Weights of a small GPT-style language model, trained from scratch on English Wikipedia: LayerNorm before each block.
Each number is 50 + 10 x the weight over the matrix's rms, rounded and kept within 0 to 99. Layers, rows and columns count from 0.

# o: layer 10 attention output (transposed), 256x256, rms 0.0249, rows 10-62, columns 0-63
# v: layer 10 attention value, 256x256, rms 0.0338, rows 11-62, columns 0-63
o10:56 64 40 57 45 50 36 55 56 59 65 48 49 45 57 56 47 36 53 51 58 46 50 57 56 58 52 44 53 50 47 34 57 56 40 59 49 41 57 48 49 34 58 44 51 49 57 34 47 26 47 57 54 63 68 60 52 32 59 48 42 35 42 41
v11:56 37 38 45 55 69 58 56 41 41 45 39 44 41 60 45 43 55 49 50 46 36 40 42 51 42 47 24 50 53 53 36 41 51 61 53 42 59 44 72 74 46 49 60 44 58 34 56 61 41 53 26 36 46 42 60 37 46 60 53 56 49 40 40
o11:52 55 64 45 58 43 51 38 55 48 54 40 71 49 37 48 29 58 54 51 50 48 53 65 53 43 50 74 53 48 44 53 49 41 44 55 55 51 39 28 31 64 55 46 46 48 51 42 44 75 42 55 56 47 49 38 63 43 32 39 52 62 71 68
v12:36 39 45 46 49 35 52 61 60 47 61 33 35 58 42 40 40 48 41 38 56 59 44 50 57 68 47 58 53 49 55 49 40 45 47 36 33 42 46 40 53 70 51 60 39 68 47 37 59 41 56 71 45 61 64 34 49 40 53 53 42 26 56 53
o12:50 52 56 52 38 65 62 41 53 57 36 51 71 45 52 50 65 43 59 64 42 49 43 54 44 39 55 46 57 44 42 47 48 58 60 47 61 63 64 49 48 31 50 35 58 30 50 62 45 59 47 44 47 50 43 75 54 54 36 54 36 68 51 54
v13:54 47 65 48 54 52 72 44 47 43 35 28 57 43 48 55 41 48 40 55 39 49 47 44 50 63 41 39 52 54 52 40 67 44 41 41 52 52 48 44 69 62 37 52 54 75 40 48 55 49 39 50 49 41 69 49 52 56 47 48 54 48 50 40
o13:51 70 37 54 39 61 24 46 44 53 72 61 58 65 40 36 38 41 47 43 50 58 50 61 57 43 65 58 53 39 63 54 38 54 55 55 36 57 58 52 42 29 61 43 51 31 63 48 39 39 56 43 56 68 39 38 36 54 47 59 39 61 51 59
v14:57 61 45 39 31 39 65 45 78 48 43 44 47 58 40 42 45 54 48 54 36 52 26 57 52 22 51 45 35 32 51 66 50 38 45 37 42 48 61 37 48 56 40 52 56 48 65 62 62 54 75 64 54 73 50 51 51 64 59 43 51 53 52 59
o14:49 42 45 70 59 48 33 48 45 56 39 46 65 47 48 60 51 48 48 70 68 53 55 49 67 66 54 54 66 63 60 48 48 68 29 41 54 39 32 36 47 49 66 48 53 56 32 37 38 40 19 35 52 43 52 50 52 52 47 62 40 47 55 51
v15:42 85 56 47 60 71 43 57 38 31 54 49 64 47 46 39 56 47 36 55 58 41 71 43 60 50 40 45 56 51 56 57 50 45 50 56 47 49 51 43 58 31 52 64 42 70 55 35 35 61 65 39 39 54 57 37 46 40 34 53 50 56 70 52
o15:58 17 37 45 42 37 53 51 63 55 43 53 40 64 47 55 56 55 55 50 35 58 28 60 45 46 63 65 50 64 58 50 31 52 46 45 52 56 56 57 49 59 55 45 66 41 60 63 53 45 30 43 58 37 46 53 41 41 62 61 42 53 34 48
v16:51 36 52 56 56 52 51 50 41 52 45 66 67 46 57 37 55 59 59 45 64 49 53 54 61 57 62 31 47 47 45 46 54 56 46 44 55 45 37 45 57 53 46 41 41 63 70 50 54 54 50 70 65 62 31 67 57 54 44 53 46 42 58 38
o16:54 62 50 32 49 57 50 58 63 45 60 53 39 53 50 75 47 38 41 56 33 50 44 60 39 45 30 62 52 60 40 61 47 50 52 59 60 59 61 56 28 42 32 55 57 50 43 39 34 39 42 52 46 52 62 47 53 45 54 41 68 50 48 69
v17:48 55 59 53 34 53 44 35 57 42 66 34 38 53 56 47 48 58 66 54 40 37 47 62 35 45 66 56 49 51 31 61 46 47 44 39 64 52 39 35 65 44 32 64 50 64 48 42 57 68 60 62 53 53 37 49 68 50 36 56 49 67 48 44
o17:48 57 46 49 53 43 36 68 39 60 33 69 54 52 39 77 49 46 49 57 59 67 47 40 69 40 31 59 38 57 60 53 50 64 52 56 56 63 50 62 49 49 64 44 45 44 44 51 38 33 26 60 53 55 58 49 45 53 70 47 52 42 54 59
v18:64 23 65 49 34 63 65 41 55 52 44 33 68 46 59 45 55 32 76 55 58 52 49 53 53 51 47 29 62 64 31 46 60 44 52 59 51 40 47 71 52 40 45 82 44 51 81 41 63 49 52 45 59 47 65 71 61 58 54 41 56 50 63 51
o18:48 53 45 59 51 57 52 43 42 44 54 54 54 54 25 57 53 49 30 46 55 44 47 46 47 55 66 52 58 45 64 44 53 64 39 40 44 60 53 27 45 67 55 50 76 50 34 61 57 51 55 40 41 50 47 38 33 40 38 51 43 51 56 60
v19:36 33 53 48 56 72 66 53 62 51 48 33 56 42 46 64 58 53 35 42 28 57 50 39 40 38 50 48 41 59 47 60 59 45 56 51 54 45 57 37 34 18 50 62 57 51 36 53 54 45 43 45 43 62 48 64 33 52 57 42 37 63 54 56
o19:60 53 49 56 51 35 42 43 49 53 65 77 52 56 68 48 43 52 48 45 65 40 43 46 64 56 46 41 39 45 40 45 42 52 50 50 45 50 48 59 73 77 52 55 41 33 52 49 45 59 59 65 62 51 35 36 62 57 49 55 66 50 55 53
v20:65 53 59 54 26 61 35 69 56 61 58 49 71 50 56 47 48 55 45 43 51 54 67 37 53 53 54 52 60 41 53 53 47 68 31 44 53 54 54 40 48 52 53 39 60 44 41 53 55 44 39 46 33 67 51 54 57 43 51 69 50 38 35 45
o20:34 46 39 52 77 39 68 45 46 43 33 48 33 50 63 59 43 59 46 48 53 47 51 50 48 57 40 52 60 61 46 36 56 31 67 60 44 66 38 56 50 46 45 61 43 63 65 42 42 41 53 48 53 41 53 51 52 59 28 28 57 68 63 59
v21:58 39 59 50 61 48 55 50 42 39 55 54 63 43 58 48 50 59 19 41 51 53 61 48 48 51 61 33 71 40 38 68 54 56 45 51 55 57 58 42 71 66 56 35 42 58 46 56 30 47 57 36 43 34 41 52 47 60 50 69 51 44 53 57
o21:43 65 50 46 42 55 38 43 56 48 47 51 47 47 35 50 51 58 66 59 45 49 44 55 43 51 39 66 44 58 65 28 50 59 58 51 36 47 43 64 26 32 46 61 38 56 54 41 73 46 44 44 71 51 52 48 49 30 48 56 45 53 50 42
v22:66 32 55 55 57 62 49 44 62 34 45 46 61 60 64 47 51 56 54 71 18 31 55 50 64 25 45 61 44 55 44 43 38 51 44 57 49 55 35 53 43 54 54 44 66 42 59 52 53 37 35 50 47 59 35 29 51 35 42 58 48 59 50 52
o22:32 64 51 51 41 44 53 63 27 67 60 55 38 49 32 54 48 53 42 37 66 63 43 59 54 57 50 50 65 49 58 55 47 53 57 39 47 38 58 65 54 42 46 53 40 52 46 38 55 59 59 37 67 36 64 64 59 67 70 43 48 59 53 47
v23:40 38 37 52 46 53 56 50 48 56 60 44 56 50 49 37 37 61 52 47 60 70 48 27 41 55 37 44 55 54 54 47 23 35 38 55 63 56 66 40 33 34 51 64 44 39 54 41 61 51 53 43 44 46 51 57 58 56 46 60 48 45 47 32
o23:43 56 71 55 71 60 72 44 60 44 53 49 44 58 37 69 49 45 35 58 28 38 56 67 53 44 71 43 38 59 56 54 45 62 61 60 45 49 50 55 47 54 45 41 50 59 56 54 38 47 46 74 56 58 54 44 49 34 54 54 59 55 64 60
v24:65 35 40 60 66 60 81 55 50 41 42 47 49 57 40 50 52 60 37 36 41 51 36 42 58 43 39 60 54 54 62 38 55 42 45 66 47 52 59 55 53 51 31 36 36 59 53 42 45 41 46 58 47 41 59 52 49 45 48 58 54 31 32 58
o24:43 56 56 47 49 48 27 52 54 54 59 41 56 49 60 36 61 23 63 66 45 43 59 51 46 62 56 37 42 48 46 50 39 40 59 59 35 67 57 56 46 46 70 61 70 70 55 39 48 70 38 42 68 59 49 48 38 61 61 40 41 57 54 45
v25:49 36 62 63 31 49 35 60 61 44 45 72 44 51 50 51 43 69 36 72 50 50 34 53 43 57 67 47 51 54 47 44 42 37 63 61 60 52 54 46 58 33 38 62 48 51 30 70 56 48 30 65 51 51 68 41 51 67 54 49 50 58 57 49
o25:45 64 39 53 52 49 55 31 37 46 65 32 75 66 58 60 53 22 62 32 58 47 46 33 65 41 53 50 52 49 51 49 46 53 29 33 49 65 64 52 60 57 46 56 51 42 77 41 41 39 55 46 47 58 44 64 54 42 42 57 50 60 49 50
v26:46 31 54 53 34 24 60 55 49 37 51 66 57 47 43 60 47 67 48 58 58 46 48 42 64 42 36 39 29 61 56 49 49 44 54 44 40 31 43 43 44 51 40 36 50 47 37 71 46 24 44 48 61 64 61 41 41 44 47 55 42 51 60 49
o26:50 48 54 56 68 64 46 40 43 58 48 40 47 48 38 41 41 40 73 49 37 48 55 51 38 72 49 57 58 20 23 52 46 55 38 51 57 59 36 63 34 50 57 65 58 44 56 42 57 57 52 40 42 42 34 59 64 47 55 52 67 58 55 55
v27:51 69 47 59 65 48 53 53 49 43 69 58 49 51 52 79 50 47 45 49 71 54 63 43 69 43 40 66 54 53 60 51 63 36 46 48 39 46 59 36 56 70 54 58 56 60 59 59 62 57 51 37 54 51 48 57 37 42 51 45 64 58 63 47
o27:40 37 58 44 44 65 48 42 40 62 36 28 40 65 39 18 50 49 53 52 39 46 35 58 42 52 56 39 56 51 70 47 29 54 51 58 60 54 48 49 45 48 40 33 55 41 40 43 40 46 53 58 58 41 34 48 35 51 53 48 29 43 43 54
v28:56 56 46 39 52 30 56 73 51 37 50 24 55 66 43 59 51 36 49 40 61 66 47 47 47 60 43 53 53 46 48 61 49 43 69 34 40 59 31 47 62 47 43 47 50 42 71 37 54 58 55 42 49 60 58 27 62 36 43 68 52 41 48 33
o28:51 42 53 64 43 68 45 44 57 81 47 58 42 40 53 47 35 48 54 48 33 27 46 58 43 56 47 59 44 54 41 37 56 65 52 62 49 42 54 59 44 54 58 46 50 64 33 39 42 45 71 51 50 52 39 56 41 63 60 33 38 60 50 69
v29:52 38 31 55 49 31 50 49 69 43 59 62 29 41 56 44 48 49 56 44 40 68 21 44 54 40 46 47 51 56 40 57 57 35 54 73 46 48 51 24 43 63 43 51 29 35 64 57 59 48 57 64 59 37 60 63 52 52 47 34 48 47 47 46
o29:44 58 66 66 39 50 46 42 38 62 44 44 64 64 45 69 51 66 45 45 48 40 66 45 50 54 48 43 47 28 51 38 35 81 35 46 52 52 55 68 59 40 35 30 55 64 29 45 43 46 61 52 43 66 44 56 51 45 56 48 43 49 54 54
v30:60 65 62 56 46 45 50 64 50 43 55 40 42 45 62 50 42 44 75 47 40 62 37 59 55 36 65 54 37 47 54 40 35 49 54 61 41 55 47 43 46 61 54 60 39 44 55 48 43 48 47 55 38 54 56 35 51 31 33 57 47 53 65 44
o30:50 48 52 48 62 41 38 37 43 35 46 52 64 59 57 44 42 77 34 48 58 56 57 45 63 65 40 47 65 65 50 75 55 37 59 54 62 46 55 77 41 41 39 44 57 49 57 42 56 43 44 55 51 41 56 56 36 61 68 57 50 56 31 43
v31:32 53 53 50 55 35 45 61 52 59 63 63 51 56 53 76 44 42 55 30 33 69 66 44 64 56 43 28 49 48 57 47 59 40 63 41 49 41 36 52 38 57 50 54 59 46 54 62 40 44 41 43 58 48 50 66 40 83 52 31 54 37 54 59
o31:59 42 55 53 49 57 59 36 37 46 40 68 34 41 47 42 50 57 43 62 59 41 41 34 47 43 63 56 58 40 51 43 30 55 52 68 48 53 76 61 54 48 46 52 50 38 46 43 73 59 62 45 43 44 34 30 48 34 60 64 62 50 40 40
v32:61 36 53 54 47 46 61 39 59 45 79 45 58 50 46 44 53 35 63 48 62 53 56 48 64 29 68 47 57 58 57 48 29 54 45 28 49 56 47 62 51 51 57 66 45 65 71 44 49 65 66 48 36 48 40 59 44 47 47 47 54 65 44 38
o32:33 52 52 43 59 53 37 60 40 47 27 50 39 63 44 50 63 69 40 53 52 48 34 57 32 47 35 47 56 56 35 47 41 64 43 49 62 43 57 43 36 62 51 38 64 39 33 65 43 39 26 44 62 52 55 51 51 44 55 48 44 34 77 59
v33:32 45 53 66 74 64 47 28 51 48 31 55 73 58 51 65 60 45 71 53 66 52 60 53 38 68 36 55 53 48 62 62 40 59 47 45 61 35 36 42 35 60 58 66 38 52 58 47 36 54 55 52 53 51 69 30 51 35 41 65 55 54 53 53
o33:66 41 46 49 41 27 54 73 37 47 67 41 33 35 55 45 45 50 45 45 45 54 40 50 46 47 57 56 37 56 54 43 56 37 40 53 48 78 53 66 60 33 40 55 63 54 60 60 61 29 48 56 40 48 37 68 55 54 41 41 32 57 51 35
v34:58 36 46 48 61 39 68 75 44 56 51 43 49 45 64 54 51 44 34 60 52 68 52 55 58 46 56 55 54 47 33 17 28 44 46 35 48 46 49 44 61 44 35 57 52 35 54 51 47 42 47 61 57 58 33 43 60 63 40 40 55 53 55 51
o34:36 48 53 63 39 57 35 45 56 45 48 35 65 48 41 45 61 36 53 62 51 45 49 54 34 45 41 55 45 41 70 60 71 70 52 50 58 64 48 33 43 59 56 50 49 54 46 39 70 70 57 42 48 40 56 55 42 30 53 63 49 45 56 45
v35:47 47 34 49 55 40 45 62 61 57 51 58 59 40 56 53 62 44 61 39 64 37 50 40 45 62 48 41 35 36 52 46 67 50 37 76 51 40 47 32 47 45 47 32 42 58 49 45 36 49 59 46 49 48 39 38 48 47 57 55 43 70 51 52
o35:52 55 59 55 45 60 68 37 46 55 48 74 32 43 49 48 45 50 36 56 27 63 64 53 62 40 59 70 63 55 43 52 36 40 58 41 50 51 44 74 53 46 48 62 58 66 45 41 47 67 36 64 55 56 56 36 47 56 54 50 53 29 43 45
v36:43 61 44 40 56 49 43 64 36 54 51 38 43 47 47 44 50 48 61 31 47 30 71 42 53 44 45 60 39 48 34 33 50 31 32 43 41 63 50 53 53 44 53 58 50 60 50 46 37 53 51 58 56 36 48 53 27 54 60 39 62 73 50 53
o36:37 42 69 40 48 44 59 42 49 45 52 62 44 55 46 39 34 53 48 46 50 55 39 52 53 54 50 35 61 65 57 66 51 55 66 62 55 45 59 53 48 66 58 59 59 54 57 53 63 63 57 47 53 56 48 65 50 44 34 72 42 27 40 42
v37:49 50 57 41 49 45 43 43 38 47 54 36 47 37 53 60 55 49 44 59 49 43 49 49 39 64 46 61 48 73 56 43 53 56 45 46 56 51 41 37 63 37 52 35 61 66 42 43 61 56 56 52 43 34 48 76 42 54 50 55 54 21 59 52
o37:58 56 48 35 60 48 53 59 51 31 52 64 48 61 52 39 40 52 68 31 38 41 52 56 55 51 39 35 61 35 46 57 61 52 57 64 43 72 52 71 50 46 46 63 41 43 64 63 47 38 38 61 52 67 55 34 55 47 34 60 49 86 44 66
v38:58 28 34 51 51 64 66 36 52 34 55 65 46 46 61 64 42 88 44 54 41 32 61 55 46 48 52 45 56 63 37 56 33 54 37 33 32 53 49 43 37 46 60 41 36 58 51 53 51 54 56 63 46 35 43 61 52 60 39 50 56 56 49 49
o38:46 58 52 48 63 40 42 47 51 61 51 38 55 71 54 52 50 19 55 42 51 69 35 46 48 55 49 47 48 42 57 32 66 49 38 51 61 42 57 61 52 53 52 48 50 45 46 51 47 37 53 38 67 56 52 54 54 46 42 47 31 54 54 48
v39:33 27 50 58 56 44 67 41 50 53 46 52 42 42 26 55 46 48 71 53 68 48 37 59 35 43 52 29 33 38 63 74 49 52 43 66 54 44 71 40 57 43 48 37 51 65 44 62 51 64 56 44 51 54 52 44 63 44 36 47 59 54 62 31
o39:67 61 38 57 44 59 36 43 38 47 55 56 55 63 64 49 55 56 37 46 56 53 46 38 76 61 65 52 58 69 35 38 43 53 53 48 44 58 35 59 48 47 60 58 43 37 50 45 50 25 29 51 53 38 62 59 39 67 63 48 28 53 37 65
v40:20 36 48 51 37 59 76 35 62 42 46 42 51 46 34 33 56 55 42 52 67 37 40 55 51 52 70 38 55 46 59 54 51 63 52 44 54 48 42 62 56 41 51 54 37 43 53 41 45 49 65 52 56 41 63 56 59 79 41 49 48 63 53 43
o40:77 57 49 57 55 46 37 57 49 42 68 76 37 50 53 71 61 63 55 43 50 65 43 53 52 42 42 52 57 38 36 27 48 61 34 50 34 49 63 32 44 56 53 42 65 42 48 44 51 45 31 34 53 48 45 40 59 34 67 41 48 47 48 51
v41:43 60 38 49 60 35 61 62 27 62 43 41 59 45 38 65 53 59 55 60 67 43 74 67 53 25 31 60 63 28 46 57 64 48 59 64 50 50 49 69 35 37 51 35 32 55 58 61 32 25 58 48 58 30 61 43 47 52 41 58 46 47 49 42
o41:67 35 69 48 50 61 50 51 64 52 51 53 34 42 91 57 46 47 44 41 29 58 23 30 38 81 63 46 42 79 56 60 48 34 45 31 54 55 35 60 39 54 66 55 62 32 67 53 69 59 42 41 28 74 40 45 59 55 37 52 61 46 24 52
v42:48 48 48 48 48 43 32 41 40 59 53 41 30 58 47 56 42 63 51 42 42 42 37 50 49 71 66 42 29 54 49 64 41 53 46 57 53 53 57 39 59 55 52 55 43 42 35 54 53 53 47 60 44 48 59 56 50 57 47 40 34 46 54 51
o42:47 56 51 43 39 53 52 59 63 38 53 61 66 64 60 50 50 47 56 59 63 63 51 51 52 31 49 58 67 45 52 40 58 38 56 41 48 42 45 58 52 31 55 46 49 58 42 59 53 50 32 58 52 53 30 44 54 48 63 53 49 56 32 56
v43:42 69 45 49 62 27 42 40 43 58 45 56 45 57 42 59 45 61 50 31 62 55 60 50 54 53 45 48 34 49 55 41 65 64 46 45 56 53 47 46 56 49 54 30 67 49 29 46 72 53 41 54 48 67 44 32 55 64 42 48 48 52 49 48
o43:46 35 58 53 45 67 63 56 58 38 43 56 42 27 65 53 45 61 65 76 38 44 48 56 35 52 35 54 73 66 52 72 33 43 55 54 48 56 47 53 40 54 48 66 30 38 61 54 57 32 59 42 48 36 45 52 68 35 53 61 40 60 39 47
v44:45 36 58 51 66 02 47 59 44 44 39 45 50 40 51 45 51 51 74 51 53 44 47 50 64 71 48 40 38 45 44 42 52 46 56 54 47 47 48 42 64 35 53 31 46 63 73 50 51 42 44 46 58 58 52 34 41 53 43 58 50 29 44 47
o44:64 68 41 42 39 66 58 56 51 65 57 48 54 58 33 51 45 40 26 49 35 39 47 44 55 36 50 68 52 57 48 50 58 55 36 44 47 65 52 58 35 52 47 47 50 53 35 51 48 57 57 64 31 56 47 70 39 43 40 60 46 58 45 66
v45:60 44 51 51 57 37 36 62 40 42 57 57 41 51 52 50 49 19 29 35 31 68 31 50 52 43 50 66 42 47 55 56 43 51 49 54 53 52 46 61 49 65 59 42 43 33 67 83 61 39 50 46 43 64 39 74 36 65 52 41 60 41 53 47
o45:52 48 55 48 42 50 66 51 48 58 45 35 49 46 43 48 49 75 51 56 57 31 50 33 50 45 48 35 60 44 48 43 54 40 42 58 45 59 67 49 52 43 37 56 38 70 36 36 33 66 58 51 65 59 53 28 59 45 42 47 62 43 49 48
v46:56 40 51 50 32 47 54 46 38 34 72 64 50 53 47 40 57 52 38 50 40 66 52 55 43 58 58 56 45 53 56 51 60 53 47 72 34 52 52 37 42 49 49 49 53 57 64 58 45 41 53 61 67 60 60 60 55 34 53 43 40 62 64 53
o46:51 54 50 65 57 56 50 53 73 77 36 46 39 47 51 60 56 50 68 43 51 54 54 41 41 58 34 30 50 28 53 37 41 42 42 35 56 43 60 56 53 43 39 58 51 56 49 52 74 42 47 49 46 53 48 40 55 70 75 61 53 32 34 38
v47:41 50 54 51 46 67 55 55 42 53 67 52 44 54 59 42 57 31 57 27 61 50 41 51 51 40 62 48 42 57 41 67 67 47 50 46 63 59 52 68 64 48 46 54 58 45 46 59 51 44 61 61 47 33 57 46 54 39 53 46 54 61 59 45
o47:54 49 38 56 38 43 51 47 65 52 18 44 49 37 57 51 54 70 49 79 44 47 62 45 41 62 47 49 52 39 53 46 54 47 50 51 30 40 55 32 51 45 56 50 43 64 48 37 46 53 48 60 68 52 43 53 50 64 43 49 41 28 38 56
v48:43 44 57 52 53 27 42 58 56 62 44 39 48 56 48 57 43 45 47 38 33 58 65 36 43 63 51 57 39 46 52 39 55 50 62 62 40 39 57 64 60 24 45 48 63 45 41 51 52 46 55 54 56 52 40 36 48 71 46 56 70 27 51 61
o48:48 55 53 44 47 67 61 49 53 51 58 59 64 55 51 24 52 52 56 54 56 51 50 57 57 37 39 53 55 48 43 49 53 75 49 39 58 61 24 55 44 60 70 43 36 59 53 41 57 52 50 66 44 59 55 55 43 40 58 48 40 63 44 47
v49:61 46 63 52 51 60 36 47 29 52 42 60 60 43 39 48 47 59 41 37 46 48 43 45 52 79 36 44 42 52 53 48 70 43 41 46 32 55 48 40 47 40 52 55 42 56 34 43 38 48 55 34 46 56 44 54 47 31 58 53 58 24 40 51
o49:45 51 36 52 60 33 61 55 73 40 60 49 43 57 54 44 62 54 64 57 53 58 49 55 51 43 55 50 66 43 46 51 35 38 56 60 61 48 61 75 47 36 54 46 55 47 74 58 55 56 38 68 40 52 54 50 51 64 42 53 54 61 35 59
v50:49 47 34 58 41 58 61 55 32 45 28 67 76 62 55 48 51 48 44 52 47 61 50 46 57 46 53 42 48 50 57 43 42 60 62 29 50 43 46 35 68 64 42 72 60 52 63 48 53 37 55 28 41 37 58 45 58 36 45 46 43 60 58 59
o50:43 39 67 50 44 46 52 43 55 48 61 40 36 37 37 52 47 51 61 45 50 38 44 60 32 61 59 60 48 50 49 44 55 48 48 59 50 67 46 49 25 47 62 45 52 60 55 51 44 48 48 54 45 66 49 70 52 62 71 45 58 43 50 41
v51:43 51 37 54 37 33 48 67 26 36 45 49 40 68 75 54 42 39 46 63 43 65 35 42 59 44 41 36 48 57 58 40 45 51 50 50 52 36 54 31 49 54 44 50 52 36 52 54 57 43 56 49 53 51 63 37 61 48 52 48 61 66 42 70
o51:50 38 58 50 54 64 60 47 54 70 58 41 64 24 13 47 58 53 45 53 59 45 60 61 61 46 59 74 44 42 46 53 54 50 53 40 46 59 54 63 47 46 50 54 50 59 46 69 42 68 50 55 52 41 48 52 36 47 41 52 52 35 68 39
v52:74 60 45 59 65 54 67 47 61 49 35 76 55 46 52 51 43 46 39 26 46 38 67 52 49 62 41 30 46 53 39 54 55 57 43 46 47 54 34 59 42 52 63 34 53 42 63 41 45 52 48 52 61 78 59 48 60 50 51 67 44 49 53 53
o52:53 52 45 43 38 34 45 51 45 53 53 52 52 46 58 56 56 45 68 63 42 45 43 40 57 42 54 49 60 46 59 53 49 41 52 57 61 46 59 45 37 49 42 49 52 64 43 45 46 62 56 47 42 38 47 64 33 54 50 35 46 43 36 41
v53:52 46 54 41 45 55 48 45 51 39 39 56 42 55 33 65 47 63 64 64 46 39 62 45 58 39 25 42 54 62 37 58 41 51 60 60 57 43 46 51 50 36 55 34 51 31 56 40 55 51 58 64 53 38 59 49 56 26 60 44 62 54 46 44
o53:46 51 46 52 36 45 54 55 45 53 70 38 58 48 54 46 54 49 34 34 46 54 42 50 50 66 66 58 48 35 58 45 51 53 40 44 44 45 58 61 45 55 31 66 48 50 47 63 59 45 59 50 51 53 43 62 50 65 29 54 39 50 56 48
v54:53 54 47 44 49 56 43 35 61 49 59 46 54 50 46 40 52 31 38 53 51 43 42 60 48 45 31 44 58 57 55 52 45 50 53 57 70 42 55 43 43 53 59 43 34 59 51 36 48 45 56 41 67 47 46 47 50 59 45 59 71 54 42 33
o54:46 37 62 51 49 56 53 71 59 48 30 45 43 51 48 76 67 66 62 53 40 79 52 42 55 65 65 53 50 27 39 37 46 44 53 48 43 59 57 65 56 33 39 63 64 47 45 71 57 76 42 52 28 49 63 41 51 44 54 51 38 46 58 71
v55:52 47 52 45 43 45 46 47 38 44 56 56 64 57 48 47 48 64 32 64 53 52 38 44 59 68 65 70 49 47 50 61 67 55 57 51 58 53 50 35 68 50 52 53 37 67 60 34 52 45 56 66 40 41 52 52 53 50 26 45 44 77 47 37
o55:61 51 56 57 47 65 46 47 54 67 37 33 35 47 56 59 59 15 72 58 39 40 52 56 46 48 50 24 52 55 60 50 40 43 39 55 64 54 58 48 44 60 39 48 60 44 35 68 42 71 49 40 63 45 43 44 43 49 73 41 38 38 42 67
v56:49 60 54 59 42 39 54 53 37 64 50 56 59 45 52 60 39 36 74 45 51 51 72 46 47 54 56 51 41 54 55 51 70 55 47 43 57 38 62 36 44 32 76 44 41 53 42 71 53 44 52 53 71 34 58 47 61 46 38 49 51 45 49 54
o56:47 32 50 47 32 59 55 53 52 59 47 54 49 50 39 50 65 45 41 61 45 44 53 35 47 51 46 51 31 47 47 61 44 42 60 62 44 57 50 57 60 50 25 53 64 53 51 47 49 47 32 46 36 69 65 56 43 44 52 52 55 46 45 46
v57:60 51 49 53 37 58 52 47 58 52 32 40 39 45 50 31 46 34 44 40 61 40 42 57 53 43 23 56 54 57 55 50 68 42 41 50 31 56 55 48 50 51 51 37 65 62 81 58 56 37 51 42 42 68 42 52 35 53 56 43 49 57 47 55
o57:43 52 51 64 54 38 39 54 50 51 59 48 54 44 57 71 50 60 62 61 42 55 61 52 41 49 64 58 54 45 39 51 52 63 47 43 53 48 36 60 39 65 44 67 38 46 18 56 35 66 58 51 61 45 61 43 72 35 59 43 69 15 49 43
v58:66 57 50 43 48 35 49 60 45 54 52 49 43 56 59 53 47 58 41 80 39 67 41 50 63 38 54 55 67 52 51 49 56 42 41 38 35 46 62 52 46 59 59 59 36 71 68 56 50 42 49 52 55 26 51 69 28 62 38 41 60 76 57 38
o58:47 35 60 43 51 58 43 35 56 43 53 36 66 46 25 46 46 39 55 32 49 40 56 44 51 53 57 46 54 46 67 52 37 46 56 40 64 45 62 38 48 56 46 42 57 46 47 66 45 73 67 49 48 74 58 52 49 31 63 67 52 35 59 66
v59:31 43 55 52 46 55 48 38 52 28 36 50 56 52 47 46 49 52 42 44 50 55 60 58 43 57 53 51 58 39 61 48 49 44 28 72 42 61 38 20 28 57 55 47 48 50 54 34 41 49 61 42 56 36 51 42 42 51 37 50 53 43 50 50
o59:64 44 41 67 46 52 49 54 51 63 63 46 38 41 40 57 47 56 45 41 50 47 45 37 56 43 48 48 54 42 54 41 46 44 65 31 48 45 66 66 54 44 47 61 40 52 51 59 58 54 55 52 50 46 45 61 65 38 66 37 29 52 39 46
v60:35 60 43 47 53 54 57 58 52 41 48 48 57 49 43 63 48 52 38 53 63 55 66 59 56 64 48 57 48 69 46 35 54 46 66 37 43 60 55 48 65 39 44 45 50 39 71 67 52 43 46 43 66 73 61 53 41 64 50 52 47 55 66 44
o60:59 40 51 54 49 55 58 45 40 70 70 54 34 48 66 47 45 41 62 27 40 39 45 41 40 43 57 37 43 40 55 58 39 59 30 55 64 45 51 54 40 66 68 51 41 48 37 45 53 46 71 42 44 42 37 42 52 43 36 21 38 49 37 42
v61:66 38 55 59 51 47 45 45 48 51 38 43 54 61 58 41 48 45 49 40 55 49 53 45 58 43 49 41 46 49 48 36 29 55 39 61 49 58 58 47 61 35 46 32 34 55 50 63 58 69 50 50 53 54 49 47 45 36 52 52 39 63 57 42
o61:62 60 41 51 44 50 40 54 52 55 62 34 51 32 50 63 48 52 54 55 47 43 48 51 51 60 64 48 54 49 65 57 76 56 67 37 56 41 52 44 24 52 55 66 56 62 46 28 44 42 43 44 49 45 59 66 42 50 59 35 59 45 51 61
v62:72 41 66 56 38 55 45 48 46 48 48 52 54 50 54 55 41 22 56 42 68 51 34 49 48 48 66 47 50 61 50 46 45 29 53 51 62 52 54 45 52 28 36 68 40 38 66 42 60 46 61 62 56 39 64 74 48 53 58 78 49 39 57 45
o62:44 54 39 53 73 51 55 41 55 60 61 35 40 55 49 49 47 70 38 56 43 52 65 51 52 40 41 57 38 47 43 48 52 61 52 65 35 54 74 63 43 56 61 42 51 58 48 42 36 75 29 51 57 53 36 19 46 49 56 26 58 67 52 43